config.yaml
n_layer: 12
d_model: 256
init: "normal"
init_std_qkv: 0.0365
lr_head: 0.0129
decay_fraction: 1.0
batch_tokens: 16384
Each number is 500 + 50 x the weight over its row's rms, rounded and kept within 0 to 999. Layers, rows and columns count from 0. Numbers have three digits each. The size before them is the row's rms in percent of the matrix's.

# gate: layer 8 MLP gate, 320x256, rms 0.0524, rows 275-309, columns 128-255
# up: layer 8 MLP up, 320x256, rms 0.0521, rows 275-309, columns 128-255
# down: layer 8 MLP down (transposed), 320x256, rms 0.0525, rows 275-309, columns 128-255
gate275 097:517496468534561494561523344551520403482528453428474525504481530489436550538465544523538528511498548551504601538538514458517580421549512580504497451529527486449595528552456440560461439506542450441499380408435532576502577554468448470510528512528456517488528436486493539437597485454444489526455487370474553474417490482486503426428524346523548519492519502507515477532486511499581626554485
up275 102:511667515527484606549454526513498495482488447474534414440504663467488544510547543499502569540552509460448502539487401485501469526561453404512513496541427506464528507507527499480589540539531512560511455585528605497572522554476525499469458582516487499436495506473443547580533514540558542468523489510583421554500450501518564471580531506557537558492537538624445541491414479548471527473454
down275 102:497573467527524559513494465557485505464587516539513526469474460459532570493445513546480523534502612619538515521439580532543637523411494551497611485598569427502502469541497471481476484498462503576459522507615480457460391568644563496574459494540474630515496502395506482523360482583530475454504517534441469460586484506475472496493371485632489504592475549514476512500516453477518398647469
gate276 100:536548492599445426483613518541503529500446481421464435556550495647494550532459525462498493439542495438437430513559564503536559475413533534497567447487549453607463503541464502472527516543404458540509495496464519462526452461522440452444558609513592532399489483487457661465446413489574543416522525519480572499559499391486456479478554591476474490449497557382485444557543483445535511517465
up276 099:500479515499553491498420513615510429507515520495507484447506535483413520543390451531433508515474510565518590519430526410550495543445451596521413482534554477541483519494672485586531517477566451514521530461415483534425542573468471567506514543510468446536491519476528420522501512426561514564540475510502522535451500469516429585495475523500505598470498481546464498469507500538466484490485
down276 099:461491464477508483510591518602500563474546505564539548425508545544470515538561436503549539455515499485579560425520535538485517453472486509536558547435486623446541429464447399444452468557475502501462489545653570443541486521551471528421400466457465492564465446568451479610442467474466505496505452456437462509586507576502477492496497432515487439484554472413624451543476491513541512479521
gate277 097:485521409465431411583442495516548413554527516427434544493540468505597536545530525550498539486535501513467517538505574420540517433533532403400546403529554366522578560475557466573487511430418575446452533438555533518469536486475459488530480515514512576469534509546482467540583545458482448502456433482497434482440519417459471536466496421526450501539495549443491460474558536587481461477468
up277 100:519460471513556479563528493516539456517442480478483568572566494520445539435459523497528530492581498599384549518539512459496411526477584468483459490552444497412413452491492457521504507416492448452485425520508527494424470528467478433534460459461650505565567513513492657523417528428521510460443568533550487455528519472535461580515391525571581546547446569480373472529519475546516486515535
down277 099:461466500541496510555526513514540554549476545567442499552523494560454536516456557486484499530415474515434466505483602366513506448504515454492409457488465473508468489542497525535408514508518468484529390433523546460379468520447473491445661520542397516488447453530459478422526390477429572462518507377475463549537483559405459546599537531486540472502493585496531489513499407505444511577536
gate278 101:499523500451499503611442458501479524535576415467531511467568477413500533501480442548474512493573546483453497495488429521453383485526446538494443463504600494421472569527520501521482462495593486445485502481563501568554574562566478520611596447548481559471562536503563572550557510498579496513524506490441542419448449543581466425518505585488456564553555444537519551576498514517484578523596
up278 096:535460440524539529505552535454541444471501467484509487520423581504480442504500464541534473515481483449539501532499530593619522567439482542444545477542461499478528421475520472551446461458443589465555502503387457430488551467487601506523556543509476524558469420534465542480392553537487457487505566550522582418446484479516573517397441522418585502467428524564522502498509502451462501496425
down278 100:556498590451488592517454542566492489518556598541547551395555548545485544462489376422476425527523513490427499576462475460556522499421508475472483476535432568394466554473511447546578537570444477528527564459502466499519432516455460520509482433458545462483497529435510514475529465446545488553497442489498487534603401532545511412500497374459453566481510498493477499506540565489511495575437
gate279 102:494441590535442483554494476521457579494568476471416493575511592486440448595500413460546451509531438511635526467454460519425491538618466498424563425531438481599415519505489461491464533573497491449487464533433555431506516513458512411471490422494486526514508474565491554445506508526521614494473520444466488562409580395446509459508449483590586499491554479446519522455538506524544533509493
up279 099:494493462511389539465464472482398488605482421597392595571504487542590592476504520530460506538521526504511475591528463481448453576458486533496502516491491517517486503468483498468433595498503402490465564381469447468475583534513502441487436536482468555490467459492429488523462473436528517525552464472547497538418463413509565492543574504476503543473551529580475514466521509424481524542589
down279 101:491536486460541485550372413446579511480493542503467476502474497495502466473421530519478499500497542505495561567585494570509488450437514549432495442462538443497639567486491425569467508538521588496551505530509558541604368544534510492492384514519588418485539494550494454431563525485500510500505452441515488525509513517494542518466465543482525562499569472580513524390529563534451563607421
gate280 100:530487507459519457425505541482529486477444583462544576457480619433462585543496575482495462537434461516440507562505517407549502518490525509428509500607550344559549539467527510482427466563454546462496534550525509439450527525507537577463463535485449519506521458429474479452407489589456432544513506478568503373570477526520521538474522423402456473491494503468449534467489583491577505423561
up280 102:534509539543519524474557418401446530538472516591519497576469511453533538453499551521395514476460487576441611489563453572491494543503485431524633489375510513522553466457466513470467478445607460461522473537477580557545510595473520489508549510364509537455499481481530632428413448460565465463517561540362515542474498431488482490552476516558495425517472489491358478511465493533528517468550
down280 101:534493519501541543533572461551499560520424561570456602420451552520511515566564509496479550502492419444483548514535435518474530465441459473509461478528447492510427431550563510554459500463551496490516592429496484476498573490511428511565539457664493505520436510486557581565573403486465529555509444525553495579476480395506466481488576539481463561537505448483546522563630513446526444475477
gate281 096:526545474440473527438464472564495490462549475473485489513545468534496439513464506531562505423544492517558495635529523388493489462565488551492550435592435560494535515506492630543564553549581511541475528479423525480475419476441489533480536436502629466604484491547575462465492513493522455466534537532476479540415467537487510523593502480575524475499460468511378490497470464588532570472351
up281 101:443552601430530547386570536515516512497417548529487543547445424444444620405502544562465476518424502414356465520506571568441409529478543601525514473510527473518463460479387481550459470522445439521493525567572429507493452473574435508526505421409526411557559463472511554529479468537562546500546475469526569544473486438503435524509495565513490627497451502413465461514476604492553526543464
down281 100:540422456535574452555426437477557513391450581526507475489539554502526493546508454376431471522582520582471515522619478500630502530495525403557555441458496449515468495539474518491545506524494555419400463399532475451513479502460567505533483443539510584475440512546468488438559536485583363423488419565502535538549478482457487490523477566451553541475473518486521498584401492533495537552500
gate282 094:542493530461552489499473536461475460533510527349523524513452545456523525488517573537530486506420464526555497575440548555588473447500490441605556533585589448532503530495523544567438406547517429551545469508530472494604468548509576555607416482413515463549566496465548520446474405579526567482589501454525464539479428524464505455567477464456496546504529481531465503545568506546391491524550
up282 095:402478499468562436462471503504514417507508526535437484615601510568512453529535499464463498465484492535484504472456450585547469547533598553548535565530461562570450452471470423557525598495485454524550546505414486433598550457442477562480536535477459526418523524445573446528597538520561489486403450517510472484494499507528589534557508465507492427465484464581664435483525503589589479541401
down282 096:573515451564487549433444533433554537555493486577531552496617452553449552470466427476589485618464520462505606533530518522498432492562465530487468485525465541455521461494640525515480469540563554470489456554563470507459388461484582489390488494469450488543494525506437446485435447589518506445560503489524558477562448530540477536533510525382495450511579587467460508462445595562433450529570
gate283 094:490575500386587497506404466551390396513504461552558501412527519432493466474506504511515475473490478444408537476437496459499510463564554453549502508436481538436452584581556500479442511559494447516419552482436493526482491473505479600514513457551597493525548551478569562403482511574438457524508522486512545487463560508502546423519486408491451445510577490533575582568496529469553577600408
up283 101:419460443439489434403392377542450458449546546397511491614523512512450566575521495528471553429578588535516470451523405492483548551534486487490482548527510545488599403448496464537500428448489561376422488466416564508364507519449457441487431573579525533508529503533452495551495487536545471504542572549451487460631511570423470496555479593526439484442495557520524410510472500485494482511599
down283 099:444490560476513480547557547526632516471428569532533531451509486559429409553509489481364486468454508476453517494476526526490514449457501447438523387522446460488541518506523521418489510485476486550520513514473504441568507483548586573639492513596537539482462474316535460438417464441479459492539438522587530455438474508552447499485483505514542446532480462501548519455513475485470461448535
gate284 102:470439444413477534584508595446521601441480601467436496590458492441481414472477543410436511505548455506536470523517465487336471493484422601492615507502412486489500515461493468548461503510471518431481420473414525522555561493517490501554558443383446491471462509436442517560520465438547409407561498450491611517485569523560495553497587480525455607486458442485577546453422533478539494444461
up284 100:500572506525489547495453527464546537475484560453546433524480444405551479414397522452479465425513565521523420527445499464371573492465533539397519498515460593547489501517458501492474578525519495402528547475517370458531452464493506526602428486482498547557469451428490561492478430493577390477528539496511458528476546496537459525497502461554485530478518420502529489483440503454522470530422
down284 094:609482458475558513503543471587485455529398495471463548507514431443579535496533414511527584431492493505437498471575506581555546504556498559498506428564504367529423470484527505434529451453498525568510522502394482503402493454529480431447505451464463467500466462533504518513600429476472518570481493544489527540481542538525459503410501512529561486458477495515534406544522515513507513440530
gate285 098:427514518439437546478561526419554523562472445431501556421548385549504586577482527503440447562577499493483527434568436509490492537524534506497500528443570535502508498589533536451490572488559494469441505481434444479533515414400441514554526550439475519464466510549448501518515554437423486500615447502562543510526463550547461436544605556493474513544383446565474467479565420457461537448449
up285 103:464436424547476537507505502517464547489525546439556490427531499503491546499554531462522522527491527490493423402545510451479583522418539518528568501448537601473467518536448469464463549402464502508485527483469479523540501489510458534617571545430502515500569510474461412475599497494548453476549461504599468564467511521606510491620529525503468514594408551575452517578429480626516398446540
down285 101:445553512489481473455545613554532380509485489472510498549464498519475507506523474571521543566527423474476440566441425554453502487432445549470514514479521494554479467580517493467442444429508490533537553455496397455455520518499452459606522543473486421456458468574430503479511432410503519490537440412563560440487446465543534463562411432403452446429584390548515522501525560512499530513506
gate286 090:584506547563475544471545429510500501565534538552547574527518472521486495417390540540518524493531502557578472498457552497495445478524451478559452545529444497427391480535456466545514472445535557493568489541389495537455529479545522520617661550507508465479423528546514531495447537516408505514567478446440566552593500504557442474534549483497612542477537530459491488524534591424428399493464
up286 096:560520467578464489432464490435427503483443503417626520493428431548449561597511516579516512503522464567480460517441609481493444578436365409546453520531531514388503529424563526557523504472527576437507561494401491574443454515455400554629482496401427455523396511476422516477513456528536548414544536547478520562434510498551448458498538496588565444529453471481439488490459556448466454506465
down286 095:554542467486567557519458480506466529495534565445504539475454499438411518489611447456584495486427478485547546557444411519582459499558554486468389630545522488602537541538548450489495527498504528551546543517492531479484528553486572432445496410520463398466465422471511462411482501421545482489504504472477511476540414457499514466382501514457527558521586440423523558444520471417573486601461
gate287 099:483510443578467494485489485491539476485507494500548521431515482476465475536490430542488525515547397553480437499546519443495430545545492479496456517454457514471428490392565508558490629568562551501551560529409493506517499497584468461447489469590463383470431516445432472518565483476496389534474553432502483528537448451528531628490535533486551505438455573549504517525538470576490486514542
up287 100:369510530471488461517478500485552525508420512510529462381480518526516530563527492539524541580439546494583550558399485517494506475478567539507568572438472516528495545473584384539368612521622496535568498455546499487441516536563470476497485497415573475491464480507470458473461517481537434495531556500449516502550559449445573570456605512445421525522419540519441538473459607460506507540456
down287 101:489530481434507550469503425474458535568476468392563489452493555540528489512500465518424521488519438453545424456518468483453528539466479520598545480498376475562486522513541548523541443547528565529429427550448450460456510439512549482526481538514479561513569470445508491559533478477485493515383468544523555454536492494441457485347448484433540470513547456512417521609579593525578527594511
gate288 100:462488532528401418545475575565538554547517530471561550570458388518480506503586385514503493555529479489459595521474494581491534442499465540496535425495470474438536559502522491548444527537561517480494478456422550403444446521515473431579503533534414483543430576420556459455558593471473520509469498511423481474493538504519551503537486423507524501551458481530541462500626521486541473553474
up288 103:524480472454498514455503534508553452514517513484550517524412435564439442615472565551494467562522471422366495441484501478475481463509473459538427572462482450515541565529586536480534453499606589566408470444586552475548512460473503512554400502549507542542534469567482531590547483461468537557553518530577544477562474511548561414526469478602456470454474428450513522489443486526471623508436
down288 101:412589491505547518566450452552580432418435485495539407478501584490511545514575509508457444445496505582547541514439456464568548497534438516450496530454477517571516509474474509490468535512537469530466551468448558543456576488480539478472511449485509414508455436418524549496554468498462525546529592451415488462465514397536583462507495446545548603476443479451424501502503603509586405488486
gate289 100:541506452470600486535535535415491538507448496470572553429504502493523482488504406519491512475520451529473500455475520513398536488497527444430557507584512482603440485500548489495524359529515480507495535514546510543570494487440472571498451513545647562475472414510612517425416557426401544456525468575494539505447508555495432543516579438522511452484546521524407505504532470521571405537491
up289 101:591557489531633377551471503447486516499433485565559554500465464407527525533415466520517527430488527518471528405436549458488525491554511498491498469512539511551469492546522499486451440485488498555466505508476532571533497460449532518518492566503617560542480515516548537409499561482456484471532497508514616477459479598499416518544512480506514478492507489501462498534494576495498451506534
down289 104:545521533392445353637467564537487517475465482461498434523487462543480613471545480418567529511549507487420611501475459521553493524529518539461440518503420436405527537471527444490494536452499494552433565491436503461493573494457478469514506530435493509489599462567477461425574512521460548518423535504491418531468528351440590530451520467433475634476391460501449419426487510622486518465495
gate290 080:556445481500535508581483438562475481465538465565435437480546446474490537538590534361515494509502468522505409450547513421488536436593551542475448535495550512497528507547558486540476532469399582461543423460546528533514467446482449486531467478450415408504420534511450529431459520530493490472550568517454544473480509584408487542504439478485502526548523533470458433433502531495478428431388
up290 084:482551528401477505506495497625423469515517525528477516593450493483511454519544556417514492509578489554490509466576538506484400467428542518569443449476443590587464471576494564534385466465438653514519462500478501454444599491435549485490481447484513417495412510509509464475425482535501452500520403548519506529471587538416440473522483554507496487424503499470535430435557482450483492436465
down290 094:551469483551490468496550433496482443495413507492534450522516528480492578534463517500524481448555535550491497477530506433707494413491498449550486550546539504511508491499533435491577573573476476458551568476559491515448453511528412450486434485489532515499579525505467469515549533445513489542468528472468536503473488545493560451473457473513490535455518519577454497542492521477542458439489
gate291 102:543493546547520476473498558469514549545395500458477530560517514493437470525383535517504496548472409559529520553440497421404523520476520438518444570414546376452419603547522417411397500424520522539434476553429588494537524417498519466594418453615492441510510484501578454447558414559405496508516508536542563502549484458472506496478536423507511617502526438442422482602542490564511449569488
up291 105:458588478430511528485496469482509607419509445446510454389546516450542505517509476473507416384436433578513518585529477473539495510524529495515562537531407493450533558437485503475528569578561593537442585496556464548512507533457551443462592522514493530475487480471460418506496448529512543525519379487449527453450426449483558486436505574472444473535553470572534578534538516475416464563518
down291 103:504439508514529561535355519569527523453525433437474499573474496462586469593592519655454477479501499434540532420566459507456482551516607527521455548517474557492524454421564523462435526460546438487474549515502413441460531446530607467484466478442540531527458535490475536464615550604465460497427574462545465468462564559532471502471495547451446493535595470541459475502537528432461486528523
gate292 093:579475518612531577642463490478528442490554573525481493510506421531464522467588461476553454473489407467576466499590533478495405591518578458551548531513486478467506524512551496573451576590564518498423561443461510520487469498468524491577379492484438545498531509503468483460490431485564403577542549545506498519479506524481522552551418424468486497570542572478467472511476528535436460473502
up292 096:556444462568596566559479592494498499606356399531483477531483598510503503491510428485577478464488516438543504454550536529549478518465532382484505498432452493520506502484492463567493515502428433463417476473511505508535519578532482489510451489471500518567359519570496434502565501537529366474506491536502514594460485465536479489550475551568530473568477542556514437488497560507438533566420
down292 102:558494453479569494477465551593533511453481497449514467574529511574504457518560523440591546535487483597505531493485524528520448562499466542550518572476518417574511454552537482455534525486535457512447529474572481522465571559439479434457524515474495520573397513532463476462433496534487592493493559468503484534537462610568541493490481477419432443473559459423583394510496427413536485436474
gate293 104:527504465495499512526524429503545516527495442544473505583472522355442547483524511524467529476503452529469469572472528503552484590544443544497554498552479532543483535439475479542551504459531546535584531413420516512465469515586477563569506445524467626462523502424589527501511478463474476477582506450578456500473529485527596505538483514487491440517553462559355484508502536491479497394399
up293 107:487538536618500476489530523517511487519503599530505567438596381415584541506510479589544431511480467541429466445522456586477522442536511423469586525473463573404451427524552487446508490535427374433576458450509445493481479477554483528534585425526485529467441506429497539507490452397448445573474549467560425585481484584521487535515454507480569504459512473510422448535526504505524501551513
down293 101:559485533444541504480440396531521426376538416522552499515432427438449528472457479573469531499494609518572535506545504460498464470627464536467567407528554524498481519505494433448513446525538522450530464448492457524478502466462528476554459466453541584489500601452495501446451482485483461517448488432624585568482520500502528465492422496540408536521415535514522375513492454425555545454446
gate294 098:464503354517575438455523471451520503449495540408456520551513519497471528411520433437495391501544498420425517409532534450408513524517550484523355520522577442553574374531559456464566569467486520543457513526571497555464553509505510510460442400577545473472529582458422545480509513342534460521542484490473423417531466443539609551544432565497523535522492491547577562547528522508445460565584
up294 100:537544417471495463470466511479484490531484499470641518449431477477560420432510517457526499652465593508585394500518449539530497562440487577487545473625459474498517588474565545526468467490470444447519435474462441529509446485515490512474406482520477504473555457574556422530392487448458545483403575547530494514550517510461520509467508542482447490464480534450447471540527467529546451491448
down294 102:539473449512583495472478510497467496563495477554527538461469434462536462562483436580468585345469511461503447445463515480496515511608506493464439506576452592521449393361535590475460524483437480459494583512558514477503508515526468465507572505440390462475502451493533622530502555416531468519456525512423413554437507570511482445538408549558563528543474451556488535514428503503438606471429
gate295 099:526474421506511571499388540443490484535442530528488525575423558486579526507507475489547413408485569516554468505473462485505534431519421431639547527555485493470458532461467487501530442480517499526515530499464537495485477468517452567584541383527461529476581461500552422533482449611470510501508430449529524547526431602551542509500476479475539510514438555513563450551674572493521480438460
up295 099:491578596537506438400478595523434496489571504434557536529485465540513604548461458535494546557583525496586538496519472565463499527427518470511445449452464576492394479469508455534467501423515476475489610490469534443479501622468489491505404519506537513527532539556461551579517460449520430440524539423611423483432473516550448455452495509466511462545448487514522541522480490567515530400560
down295 101:528566444590609426593496582447540530530524464485475465535561470452396462518508518489497516448560481421508527598475457592557525453585555530531453484596495544549418556546439555449530574535467493500476527488525503509455509527495458428499590533457530457415427551544469547503470405493410530412446509471440502476557429515507516474491544447563544569508486539462595505516573557513495423501470
gate296 099:570506454444450524445542504462555553476507538427580562484543491533449530458387493561544470462523494534618482611535515440405447465508468529501574496472451568570582560558528514535538544526458522522495536490479543470511493465374562471492502513455482567421532436418472479473431524456450450569512550522511500452513594477544541560436541473490508496440465532452480440461507480421414463486394
up296 100:579431537477552542555510580545573426464518575414498593537526585520493525441530466485385505497414522471420518434478494531555484497461551493469427549462509580579438499515507528457613483502486482456530487515536497425442518448591492519565533548473590487566573455463424574535546472503540516531574401432627576495568563506518522522534515514424553397570503473506507622379503501490557547502495
down296 098:601475540610468447593394485467489511501451405523449494562485537461515493490444448511549438559547533481418524571490528536475484456633459564500455469471464455522547378578494431588507490450412475581441530474492528444472529456643523571390450410501480512548431484505428469459490513475474440516490451618463528427500511396452450521424463483562406480483537546554597492516506402453546463559442
gate297 096:628400524422476427505618542455544541482455480484563592433555461548411403512526515486527541522481509521445539569514512556441501603510521514456482384563516464540470527496439512482528519507477461436525504526410561460551452519521498631456492496535495473446477419452484486513535538480492503527461495476506564559443534464466552578542555426404565563582563586525595506462532511595421475506526
up297 097:504488605532408502532468519497522574560539480621404538525430531539532458473489446540486515425513448478529402533465552537517524428440488441518481546414528493559519497432598648464524522483527462541524515437448533514545550470482504403575489526536501513513493524663586519545599529495544500509551462568447440507572442476495515484499479523585457475413497600545421477434520573511492587411524
down297 095:571586395453538486457426617438462478509524517563457494485527566591583413438465504494531509458569483490479544448467472503499568587584489445484532452519484551548526482441517428409516340557458466571465481507565519508522513457473428542553515549474477405485457470551512530437472467529524506646465565498515511507436528497527428527475476467450490558524570465544519528499409515503521511469443
gate298 102:470468446439560528560408413469520612468561526474475524527491534494515546585461525418478507504559435494436483538410483510451448464491527501494512474568463495536517461533559411579570547453589444453483424452547520522447507440524500561591560495529437587454492541519555526497492618522522527410581410526516593499513424521503395489455492474508544534455444467415516573500482568498597464599410
up298 101:589600568548437552533496495558469447461534537482495501528492483460497527442543540547563516522588519460522512488558514455511444488465493569521571580418454445606451544383429484469539465535464554499403492495567539480515533480492445475444527471345425516554462614470405492623488542587447542516502512537535522507550526413466571574545496485487492427450567545516499460534505539499455564448429
down298 099:577543543540428513553462516527454556485388510489521525549493459580473524518528558469505434506543553468507574401480509449582585597476460473512440529543475495472478554440476549459456486463463418571486553509385536585473441572437461490498574470541565555409389423516481591414549442522576528502564565455493480490529443547474466483599534443508432465531498493521495421574469470501485495487483
gate299 095:517542440548524438511487467567509555561548382611445524537539540495553538569575591480534468572562483525442497450481505443507540467432486451490438414461568445450530471475554463437446489517529503496581505544508522557567524481512552604476470424532576484451467536500557480488501609496498510503534477497433458496450421549389501567514537456506485463531441459430406452484447472551436625597556
up299 096:456455400548415540548510524516506527515483589434463578681499444403434557532410544555439580481578546453461549448529482574478446533414544502442496482500466531492462458541516509493456515541450503515451497539456454437491516529499436542514419556401520612499636414493481520538452524504553488522430500502508507422577453468476499486566478372564460558420562494508528538600525453560530506506489
down299 100:552546482516456437545461479497524525512491496498470572485548602602487379454440532531507463586537495480486520540520508438398462468552499551470467515552468480481432543573567436467504416492528487465528562496497519515610455437412458511539444526528528486557560481481457538454532482451480543527548513546457482427346469423465514525543465464528544498458511445482462376488436487548529444477550
gate300 108:597438474491450454514544458419477513470602583484436568486486518516474546465418431490550462516510470431509524446523419556558534457533526416445553485409499458520545497440456570428576475508514479470524571479465449532559456560581489603497510510464483620491481495382476605555471552469517479536507463582542469470424433463547568526485499526530445496519432539486434525452424554480488520506531
up300 104:425546468564591475477463441516458426486437510479491448409549544446507552484449413568468494510518573587451509530516554459460558446549492530464488560563465507425471538568404474532552493576592507530573519520516513514487512473570425468500487513413518482519396484485437514548419475531500518518467438546456404579459552531492379517448436443570497546555502518508468455513537455357559532464471
down300 103:474450491511561535458468546433532488495601614527595583442525469520525561475545517515493603481519475478516431538454488485482441501523549426479546524547537513462529513488463544514452456478423447558486437496528459477455495583542469554504477447520537565499591532534482458505514496542443553512496561469639469508493480469542579464469509512368463552496433419466515480493466595593541426443448
gate301 103:469496495564506514496439473521573439507547560437474523551486508575473559615493503532467516426470531521460492539534554446557605505485473469456578483535497484489361452525443545469463474522481499511553459483496556593536516496496579445498511537503498500522487496498562475414663528519485524511419546503410555483482467486504466552486557575460464569541527452401474448495632474447539453494511
up301 100:458520597462508570528434475482484422577496488463453541517447449537474485500486449562526392458540490485463524491446565503483504455543465508493491420633538558563459573491439482486443597525516452404495537535562628480566477476473515518462565500494547453561551460523508481565519465474543550431491484576536486393495499508492447548465571525545529522403446481500484454511526465508534529463521
down301 102:566510471532464571509532507557488558530464555467538565538503547557503566473496443458479521484482446538481591521503586453441479551493430562565553539450488523474524397574504475548432576555482522529482521527555502592563501591462449469502401485534516494527498493564572459516441529483568461393439436557509479484510503517502477551562521525534517428555476432492545562502425423525522568522533
gate302 102:524591382428490475515487405626505522494563423457421446452549488519500504577532488508559447487409481476454446558454630520558479525495450534512439482576489460566562543501513559564593522493524563480539510585494571470534427450498495497502488559473523533494537542401501518504482400507545492494576535588532458474407468430647588547421476470465523458542511616541495423504554645486425404590486
up302 097:483532530451536437535483435511545474538536474508564490634562519555502548455478502526423553477582491466432498459445482511581585419499539527451515556569547572491422458442564514451457490559473505461482664417451483536574552445504539582538486489515536410485420485549563469547444465469445497541459533530480496460509529457484420516456564483421466540457428513447519483466503524606542579425542
down302 106:470327470441497527526467455542519522521420437527520494469418493549529516559476485354536446491493459570481527566511553505487506508467501531567515513488464502451459480534457546504576542538538505550494518471552395488481403406499506500473464422512473498487476530415493512494382460473554408538535576535560512542533489537504486440496441368518586553565560566543566556596474448473543407533449
gate303 106:494568466501528538562527454522463457515487502475495465476431525457552448475458517458511544587479545485529459434421585582483518488463509531495450597516478437541457549452475536409539523463529482490564518449506541507492446572530461519442474476402464490454455524578404514602484423556437506447512521659547499461444527526530585496556489534505524504608504573557518505648463507545608502561451
up303 103:494626456559472544500559453439482434491519457467424500569511487462512485452492472436542524568455471550485473542560471536579571506447549499510503554421486547479434566542416507422514454461516548477464491490539468433400374608443487495550483487462444497511456443510574435563513531541419558535561542530429432516418481465533523485482455408524493521540501561482501500422542471536485522637436
down303 102:511407531433436526476455450402480468531481448448490489499534445549539505489523585480513572481537497441500524503483401551573492451536477538491459497471528481436447473573441552541505451469531514538488547508554459567512535552550497522403449470556499565614501479534502464458614538459520524498482484554499530380450609471535545414550538572491472421613449413516453427542489591460417492491510
gate304 101:508486504495523519535522512539482541559465447485471453484483445443450496477544422531544477447441476516566468522508496519555513538462502595456499517506461528488535437525574535493528541566616510572488503494398463541562490536558499595591558521523475401379532502507569470433507491430499480439513527538433568522518446498473493462501447512487537483580524576507483368482496461481511537524447
up304 102:494462428500545476436490471455390477542575504555556499560493549466468499520467582465600548570502437494519521525542540462462496545515460384527531420444570538441388596490529441480547522487516486562566571504486512550444489522571537454569494545477480517482422583424490533493479447531465450432468570504435478602463556599519438510428547446467592517512559536449512436511503492467418530525491
down304 102:541520516519479507487466560469517426558545565430575528500526607539508448589507536455445617510518466486517471464557501536462516480526454480434473523541494392576474489419528566517361512551470481532517502455467461507525429488483517531403460541475511468536457555519447495546579615534523495505547549590488543524470416511490517571616424472551439426384545499590552456475548528567564533442520
gate305 103:485504495588517487477430523441476554479549470528597577535430530540468453571393435473433554498485403461551560461492439415544574538542469568603424468394550461435488454537538496454428536487488510532513467525534476501581519421498459467498498477543452476528500591523473609556512564532523471580485470496506484534492444509568496400570521549517491404519475423499449451572505467458487507483480
up305 096:560506494486513481442526386459438520516467542582493382431590524534563378369456452498435471572453552490529492586463503552451491508465495518414536530544481489488504501499492452598454515569500415540585479544581409506440584490570518519474562500515439492503458482452529493505485534469489525480507410521439593481471579592467559568416555401479503608474449477437527520376450559484519489489508
down305 104:502466515488485532535554524494502443500557489501438493542489564488428514501472512486522410418509506476450543531473486503464422471555533595503447372526478466582499623466499537524513532585445515463531546512604513476527534393497391508497548498481441587437449499480535456445506498501537438503470551571438508527411493469562398480448463611579474531469479510516556485393448507419459528461517
gate306 096:523458510541535491506476450488469555408495464483454547549472595534478484525456530464559427647541470488483497456482473423479530563486532429494503521470481510510474477539438398472567485551528560463520513441389506434500523547450466545491455488499554497488434535483418569512437470418545474444546546563449448511482490450469501577539454531532369579568483565498519473432561602579558635487438
up306 099:623482504595432545551479440546572522516498443530530488526571379478485531520550547563537466537518530481507453428488604448502562397509506556470445516425552465575494498527514483487435488442511532523574465459522392506412480514467362470476430474484427558484492560485559514435580448485570562599382552492450467392515646499512478532519492495527485519561501439463533503485514497458464556531494
down306 093:552471448473518575444500566484511498458518497481471509461538509452459435494505539460411466517474534494480440447549539527463446528533458403584431406473461410471591562420456457512510448529445386532360458534458522494475482419479499406570421512455528442526501498500375460468509514454514524456565473451475553524449562507589441536520482453502433517474483430431514449486546488578489489470535
gate307 095:437397444534582466632447473502506441525533489525521515477490525463471461443467498533446548556551441484539489502468449475415551501444460494549593517558490487513524528433501577454498439410554561506544542463491553523498516498512506593433510537542484557536449398521510587476583544531473505570458488454576455478514430508448402490432553440511481446502407450547411473469450516494478524515518
up307 095:399451528549440492485525516468435504568540479508474513500543531557491496490415455589546469532493488610572562507497508521518492504422472543479514579508434431455427503418503492481582471480563460559561501352521536488500567507560506537544503478353576550572516494524521500529470512524600446548458554462546438602499477459441583433446462553462490477555416512534470484406580460480476612530519
down307 100:491429466538494484440460460537432567438593528531499544494513520418521468552545562524386530480508466433464477472558567591566451539471468472505447540439470565449529498466502447563500558512569549502439524422529419608436525569497447480477471507469494488540525428489521464531525567502538443549496459473525518556581506491470494496474452401438501576426521458511430425607427506510532493533511
gate308 105:462419544517531552472506502601525566461594406469389528537535552520411442503480520515512515481497494542521525506441534528520550501566557511570408489595504451453483503450503527445442584522437519513446566563524499516533428448495538574480431399506447456441511536481548454491564512496478441387478492507482479536426458511508535504460474533554521433513510410517565499536356529529519459563463
up308 098:518472462534515502474486444408586398571520546495551590430549456478485547505469540478519530538488457474525479512504532448571505455470475498519591456534493493489550502497512479567477515401527556452441461419441561456505474635579510538565566562566491530555465417496524557467490460553484539547404539616575503526540527522539428472498485484433529550524502425576420509498522491514458430532595
down308 099:455404543417457458504520421508489513502413467547556441447497548529447579488493570503465449529470567475590503425534472509512506493544596421547510403523446577452497424459410490462531525524553526461475501525509500469483511366589494490523529468391522571526529575595557534420458522465470500489486566512447542533546549445530446502595567439526465532562467504402539404541493519464399496468514
gate309 107:509455533437453507443516478559537542517506527559427536482469528588535383560515537502509506516550526495538500475490443496449546439526426386448467455386529506447397574505530359451503445435626396494472405447455463564513520518423455506473505445515492524510505493498489534536538526515412503512452416504536426486475439539514509471543499406553494533529463532538523500572501489472501463533508
up309 102:492473538580485530533403472477481476497553638510590560540518466499521516408530479427534473490446481460521480471500416432533483427547534444571464460540499471519568448492468574465505590546457525546514536471483545560542557559501439525558443511530542525509425551483417510543485502451485526421537562525484498522367505465498536613489525461570429418429489450476474564491460463529482448460489
down309 100:608520544550482548537469485476528488495454357557502413458441410502487466513523499517493454518526504511478476667562541499537509503476473489504442473420422582500524464560493373492521473491558521478558434532384531484421497480581599367493461598441487538488463449504496465542540444530497499510488465555536472469591521470461452486503411495485503467527521494466477479512578600524444436524540